Weights of a small GPT-style language model, trained from scratch on English Wikipedia.
Architecture: RMSNorm before each block, no biases in attention or MLP.
Training: a variant of Muon for these matrices, 228M tokens, 3481 steps.
Each number is 128 + 32 x the weight over its row's rms, rounded and kept within 0 to 255. Layers, rows and columns count from 0. The size above them is the row's rms in percent of the matrix's.

# layer 4 MLP down (transposed), 1600x320, rms 0.0329, rows 1182-1201, columns 0-79
size [ 98  97  95  98 102  97 106  99  99 104  94  97  97 102  92 107  95 101 107 109]
[[ 81  75 165 119  68 173 130 112 164 130 138 176 110 148 127  48 104 125 168 144 208 108  74 146 166 102 158 157  98 103 134 164 129 177 149  97 139 201 141 147  99 120 172 153 133 147 155 159 196  92 126 119 148  80 110 148 114 154 186 117 174 196  87 101 141 139 160 159 148 144 111 114  98 114 161 104 138 154  96 144]
 [114 170 136 129 134 131 149 111 160 105 151 150 133  74 137  81 189 127 153  63 105 119 139 118 166  88 152 116 113 181 165 142 127  78  99 100 133 186 102  96 119 110 149 132  92 135  97 127 147 103 162 156 116 148 126 172 112 109 120  71 122 164 129  66 110 193  83 106 106 130 150 145 111 119 134 136 144 109 151 164]
 [123 140  99 129 118  97  92  98 128 156 162 120 159 177 113 128 113 124 169 133  87  99 155 181 103 111 116 124  92 157 129 174 160 123 128 115 144 175  54 118 136 193  64 124 143 170 124  34 158 189 119 215 154 134  80 108  57 162 125 134 112 143 106 125 148 114 183 129 168  96 142 140 107 146 165 141  76 187 136 150]
 [122 150  56 149  98 147 139  93 117 127  66 172  62 150  76 115 151 177 111 123 125 118 121 166 124  93 116  86 140 154 105 142 110 122 138 158 190 120 153 163 152 140 130 135 153 155 135 132 172 136 133 129 153 161 164 130  98 132  99 115 156  92  76  87 115 137 169 125 151 150 123 134 187 125 171 144 112 107 130 116]
 [ 64 150 117 145 132 136 140 163 137 111 150 137 148 149 149  80 195 127  74 108 127 137  95 131 117 176 214 132 126 144 123 124 171 140 142  80 137 156 105 168 187  81 142 131 162  94  95  85 157 144 111  68 131  62 134 114 162 127 174  95 118 187 102 168  67 133 155 130 160 112 118  70 155 125  74 126 169 161 182 132]
 [154 104 167 164 174 151 110 136  87 151 115 124 115  85  76  82 114 116  74  70 131 130 138 165 157  77 194 135 122  52 159 116 108 116 126 132 115 171 101 157  80 166 156 135 137 135 139 103  97 132 103  72 102  94 158 193 114  99 147 123 110 163 169 112 170 100 134 164 169 133 124 105  95  54  97 107 140 114 101 166]
 [121 128 107 151 176 145 186 127 136 147  72 135 193 169 104 104 131 106 141 112  91 128 101 176 137 120  55  93 111  87 175 129 107 105 210 102 121 171 139 102 139 126 119  81 125 101 146  97 136  87 118 179 129 146 140 132 166 164 146  88 161 151 138 148  98 105 199 141 125 156 129 111  95 111  83 125 122  93 112 110]
 [128 155  62  68 160 137 121 169 131 110  73 130 136 105 116 171  77 154 120 137 145 100 165 147  58 148  97 100 127 147 113 152 104  74  97 199 125 127  98 162 140 138 145 106 115 100  88 119 133 169 125 159 104 120 132 123 156  71 146  88  94 106  98 109 144 124 144 154 173 111 105 106 175 127 126  93 123  95 142 134]
 [ 59  63  93 126 130  87 128  86 138 184 149 131 110 156 135 167  57 144 153 144 161 120  66 125 147 100 163 108 123 108 105 155  73  60 115 120 116 154 155 127 177 157  97  97 119 175 123 109 111 126 163 119 139 116 114 153 121 105 154 107 152 131 143  93  68 101 115 132  95 162 156 151 122 182 140  95 119 130 192  63]
 [139 143 138 138 151 160 110 140 140 167  84 151 136 166 156 103 136 161 147  98  88 186 149 195  97 140 140  96 228 142 109  91  96 154 125 137 126 140 127 104 140 123  73 146 152 137 160 117 167 138 172 113  92  98 155 166 171  69 132 119 118 122 149 140  74 153  94 109 150 145 113 164 151 124 107 132 124 148 123 135]
 [111 167 157  88 140  75 153  88 156 129  48  52 122 112 101 103 137 153 138  82 126 113 148 107 141 135 177 192 119 110  87 113 141 190 109 102 177 171 115 136  79 123 149 150 119 122 145  97 113 204  73 177 119  76 113 171 130 115 119 109 137 111 117 143  86 116 101 163 193 109 157 210 159 121 149  73 170 145 130 156]
 [101 130 148 150 135 126 135 119 174  71 155 185 146 139 115 132 144 174 118 187 115 168  70 152 163 151 143 136 131  95 138 171  83 118 128 147  91 149 103 150 184 129 120 148 138 126  96 142 147 116 122  98 120 139 156 166 128 143 191  94 159  99 114 125 123 155 116 165  96 127 147  77 156 152 173 171 172 147 175 147]
 [159 208  76 148 140  97 115 121 159 122 110  64 181 167 169 113 194 122 123  82 116 108 117 105 129  99 141 111 223  92 147 138 176 134 118 148  98 125 116 149 104 148 160 142 167 121 131 166 108 163  70 133 154 120 144 129 120 114 111 123 129 110 115 158 146  79  95 133 117 139 164 110  92  61 106 172 162 183 110 150]
 [119 175 131 144 129 153 111  79  83 109  73 105 110 112 117  89 162 150 199  85  81 127 132 168 153 123  65 130 156 131 138 101  94 138 115 122 147 165  57 137 124  93  71 109 105 117 129 131 132  90 131 108 113 131 119 146 189 166  92 108 180 117 163 167 118 125 166 128 148 165 123 160 124  90 157 141 140 107 188 119]
 [122 174  91 151 136 161  91 107 183 152 122 134 138 121  96 184 150 169  61 150  96 128 102 165 134 114 122  70 107 187 215  94  79  86 135 111 156 112 108 103 179 151 106 117  98 141 148 113  92 125 168 131 104  88 135 117  59 125 131 134  74 134  50 159  98  91  87 157 107 133 166 159 124 148 152 105  83  91 149 155]
 [129 127 115 161 159 133 134 132  95  92 127  96 118 152 161 153 120  83 117 117  87 112  68 139 179 118 105  75 135 159 145 144 135 149  81 123  98  77 140 122 119 100  90  95 143 156 109 128 106 113 132 126 110 116 151 136 119 182 190  94 113 150  94 151  70  95 102 124 105  92 137 141 188 116  90 118 117 128  97  95]
 [159  92  84 110  85  95 160 137 128 151 182  94 137 163 207 131 105 135 125 132 198 140  92 144 144 209 165 111 163 117  78  93 204 121 109  94 141 153 142 145 108 158 167 122 191  89 166 116 149 197  89 170 116 135 148 100 184 112 159 188 158 133 103 127 115 138 147 113  86 127 102 139 125 153 117 137 104 162 163 103]
 [190  90 157 153 151 143 103 152 113 178 164 172 130 153 183  76 111  73 108  93 133  56 175 118 127 125 156 130 140 106 139 171  66 144 118 109 143 132 109 142 110 138 109 133 130 117 115 134 111 128 140 119 100 148 135 101  97 133 169  75 144 131  81 109 138 184 174 164  68 129 112 103  62 144  86 141 200 158 183 121]
 [137 156 124 128  88 130  77 129  50 142 108 193  85 118  68 150 135 130 124 107 134  97 194 147  68 147 117 103 114 128 108 196 103 138 107 149 111 109 107 159 106 168  89  68 155 133 160 169  66 112 108  85 180 112 105 105  92 132 112 149 101 141 161 120  99 101 135 132  90 193 114 105 143  84 114 117  90 119  98 129]
 [ 79 160 177 103 106  50 212 126 146 142  30 147 124  95 148  77 143  91  68 128 104  91 119  71  71 145 175 123 133 123 139  73 132  84  87 135 101 115  87  93  64 136 109  59 112  97 135 145 132 163 115 128 109 135 161 121 131 195 134 155 118 155 106 124 150 157 107 166 123 104  55 179 162 152 149 159 184 162 103 134]]
# layer 4 MLP up, 1600x320, rms 0.0758, rows 1183-1202, columns 0-79
size [ 96  99  97  99  96 103 104 100 103  93  98  92 100  92 104  95 102 100  99 100]
[[197  87 122 113 133 142 118 108 179 109 165 121 175 166 111 135 121 159 104 185 162 113 131 128 168 155 143  90  99  66 132 140 126 148 141 146 157  91 191 165 155 132 158 145 180 175 155 139 148 121 103 103 113 135 119 100 151 175 118 183 187 109 127 165 118 161 191 146 124 116  76 175  98 171 142 123 123 163  92 114]
 [160 114 141 153 122 135 144 123 133 104  64 177 126  66 126 121 120 142  71 148 141 188 126 155 172 118 176 121 145  93 140  94  84 158 126 104 134  94 168 179 155 101 176 136  61 105 151 154 112 101 114  85  98 123 170  88 188 161 140 143 157 112 103  89 120 148   0 121 147  77 115  84 181 151 104 128 139  83  95 123]
 [163 120 134  68 132 111 115 143 165 156 146 101 152 126 122 164 134  98 141 134 134 139 111  69  93 146 174 147 121  86  92 162 123 107 125 135 125 130  85 134 106 111 131  99 166 104 140 204 122 140  94 111 179 116 162 110  86 150  82  53  83 151 128 183 160  71  75  91 111 104 131 160 167 175  98 137 113 143 150 179]
 [138 118  91  58 115 113 105 188 130 115 145 139  87 127 130  88 135 161 173 118  76  60 124 159 175 124  79 215 116 138 107 154 143 146 144 135 100 158 106 128  88 132 133 153 181 123  73 147 141 120  90 113 161 114 129 137  87 149  51 159 200 154 140 110 175  87  80 202  88 136 141 134  75 128 129 129 106 101 155 152]
 [118 129  78  88 146 117 170 128 133 107 107 127 143 129 127 168 162 102 144 161 154 118  91  94  97 137  50 132  80 162 122 142 170 152 101 110  94 100 162 125 139  86  96 154 134  63 114 130 154 171 159 136 135 167 135  52 139 139 102 153 106 126  90  96  40 136 139 133  76 127 195 152 184 169 134 137 185 109 131  83]
 [145 175 164 111  98 147 123 151 167 132 143 122  54 105 156 117  99 138 202 135 151 134 128 102 173 123 197  94 146 135 140 123 138 160  68  89  96 113 118 185 103 134  59 179 135  53 164 155 111 118 102  92 111 129  84 117  69 139 105 103 117 103 120 125 109  91  74 152 139  81 152 170 186 160  97 140 151 121 125 162]
 [168 149 157  97  63 112 197 118  85 199 122 185 122 155 201  91 188 163 130 168 180 134 127 111 174  84 130  84 106  99 159 112 115  91 158  97 178 188 141 128  82 114 141 174 179 201 115 137 133  79 125 123 125  85 168 117 149 147 157 166 145 152 138  97 100 108 161 147  86 106 156 132 107 141  77 125  88 122  77 140]
 [173 122 115 158 132 193 114 136  87 112 114 113 105 107 144  93 163 146 144 107 140  82 148 180 120  68  58  90 131 139 108 107 160 153 156  82 104 151 120 158 120 109 163 143 125 168 164 132  65  96 130 109 134 169 122  85 139 174  77 206 118 146 162 171  65 170 144  96 126 141  83  91 144  98 132 125  84 144  95 118]
 [136  97 149 102 160 101 103 160 123 107 143 126  81 162 117 103  65  81 131 183 146  94 158  94 123 149 151 183  69 144  96 137  93 114  91 111 158 160 138 132 127 115 219 106 138 159 103 162 109 157  81 153 155 138 100 137 127 160 136  85 120  67  82 122 111 140  78 169  98  44 139 125 153 120 169  91 123 161 177 117]
 [182  46  51 154 119 154 161 130 119 152 178  98 156 157 122 187 113 118 157 137 133 146 146 147 136  78  82 100 152 150 170 138 123 152  96 119 108  63 113 118 142 107 123 106 181 117 142 128 131 140 143  52  87 150 151  69  94 142  88  70  79 154 104 148 127 114 128 114 134 124 170  81  74 174  55 185  58 115 137  54]
 [158 126 122  86  93 150 107 129  97 139 114  69 146  81 168 121  50  98 134  67 192  90 192  67 145  63  85 150 132  96 156 126 167 122 103 103 180 150 109 157 123  79 117  89  94 162 129  94 102 176 164 139  91 162 158  75 164 173 154 189 106 138 177  89 182 117 120  61 157 118 103 116 148 114  59 119  90 155  48 141]
 [143  92 169  97 132 133 164 134  94 159  81 127 126  72  65 108  75 103 144 125 157 139 164  80 223 181  97 129  80 149 146 154 129 138 124  97 103 150 125  85 147  69  66 115 127  92  65 105 147  83 149 124 110 160 103  97  80 114 146 108 113 158 163 120 116 112 167  88 104 149 140 142 145 197 105 134  64 133 151  81]
 [105  70 139  91 127 155 135  94 128 128 171 112 143  96 107 183 144 139 111 161 130 123 151 116 155 131 155 117  64 122 112 135  71 102 135  97  88 107 133 168  81 160 178 177 143 122 149  90 114 174 133  87 172 132 135  94  96  74 179 163 101 164 124 115 123 117 107 127 175 165  85  86 153 135 144  65 100 110  97 132]
 [167  87 179 107 135 125 133 150  83 106 124 156  93 121 114  80 123 103 180  76 102  56 118 133 146  98 163 136 123  95  93 157 189 161 107 126  93 120 145 161 133 115 146 110 176 134  77 119 114 148  78 113 132 128 118  99 140 145 169  88 189 126 172  79 142 131 171 131 137 127 139 134 115 132 141 120 157 126  69 141]
 [134 105 119 110  83 152 117  83 187 120 125 148 155  91 117 108 119 184 142 105 105 116 155  61  97 113 174 167  92  85 101 126 117 131 169 101  81 129 116 115 144 146 150 127 130 114 165 131 117 130 139 143 166 123 119 149 121 108 116 107 134 160 146 101 170 171 117 104 130 121  68 101  76 166 190 154 117 114 181 132]
 [143 128 125 143 132 121  76 131 134 113  49 146 143  98 101 115 155 121 141 104 123 147 153 136  96 106 135 164  96 108 157 175  46 144 114 141 129 136 104 126 153 131  59 116 103 130 134 145 102 118 153 112  81 125 124 148 165 128 119 108  89 122 150 142 133 112 105 147 153 140 211  31 158  63  70 145 121 124 145 197]
 [ 95 110 136 156  86 175 128 141 139 146 132 127 176 107  59 122  67 129 154 145 137 157 100 122 156  96 136 147 160 184 127 139 128  88 124  94  93 132 103 180  80  88  95 169 122 157 150 116 135  88 133 101  98 107 141 140 162 120  63 125 110 189 112 151 111 106 104 180 182 136  86  76 175 146 171 167 141 125 120 100]
 [123  66 136 147 144 124 117  74 194 132 177 117 170 121 120 102 138 150 120  91 166 138 154  99 135 179  69 178 131  96  57 110 147 127 157  95  94 136 153 127 160  93 121 158  61 137 131 135 127 119 145 162  94 129 145 123 114 111 140  59 205 115 147  99 121 153  79  98 124 130 138 137  61 106  99 129 162  91 130  81]
 [158 104  68 166 143 122 147 100  41  92 222 101 121  73  86 149 121 149 131 117 127 120 128 108 145 126 126 108 143  77 151 213 137 121 109 124 131  94 170 173 155 139 171 100 137 139 167 111 162  98 186  77 129  78  96 168 129 109 123 130 135 113 123 130 159 134 112 214 146 120 172 109 164  62 119  44  80  70 143 184]
 [104 126 144 124 100 150  95 108  88 159 140  85 131 130  96 148  84  94  72 147 131 126 125 101  83 166  69 124 104 146 132 144 105  99 165  98  87 201 178 117 149 104 158 112  87 162 216  97 160 165 128 122 112 112 123 167 126 171  78 180 141 134 120 106 114  83 140 130  90  91 139  61 114  91 158 143 111 161 110 145]]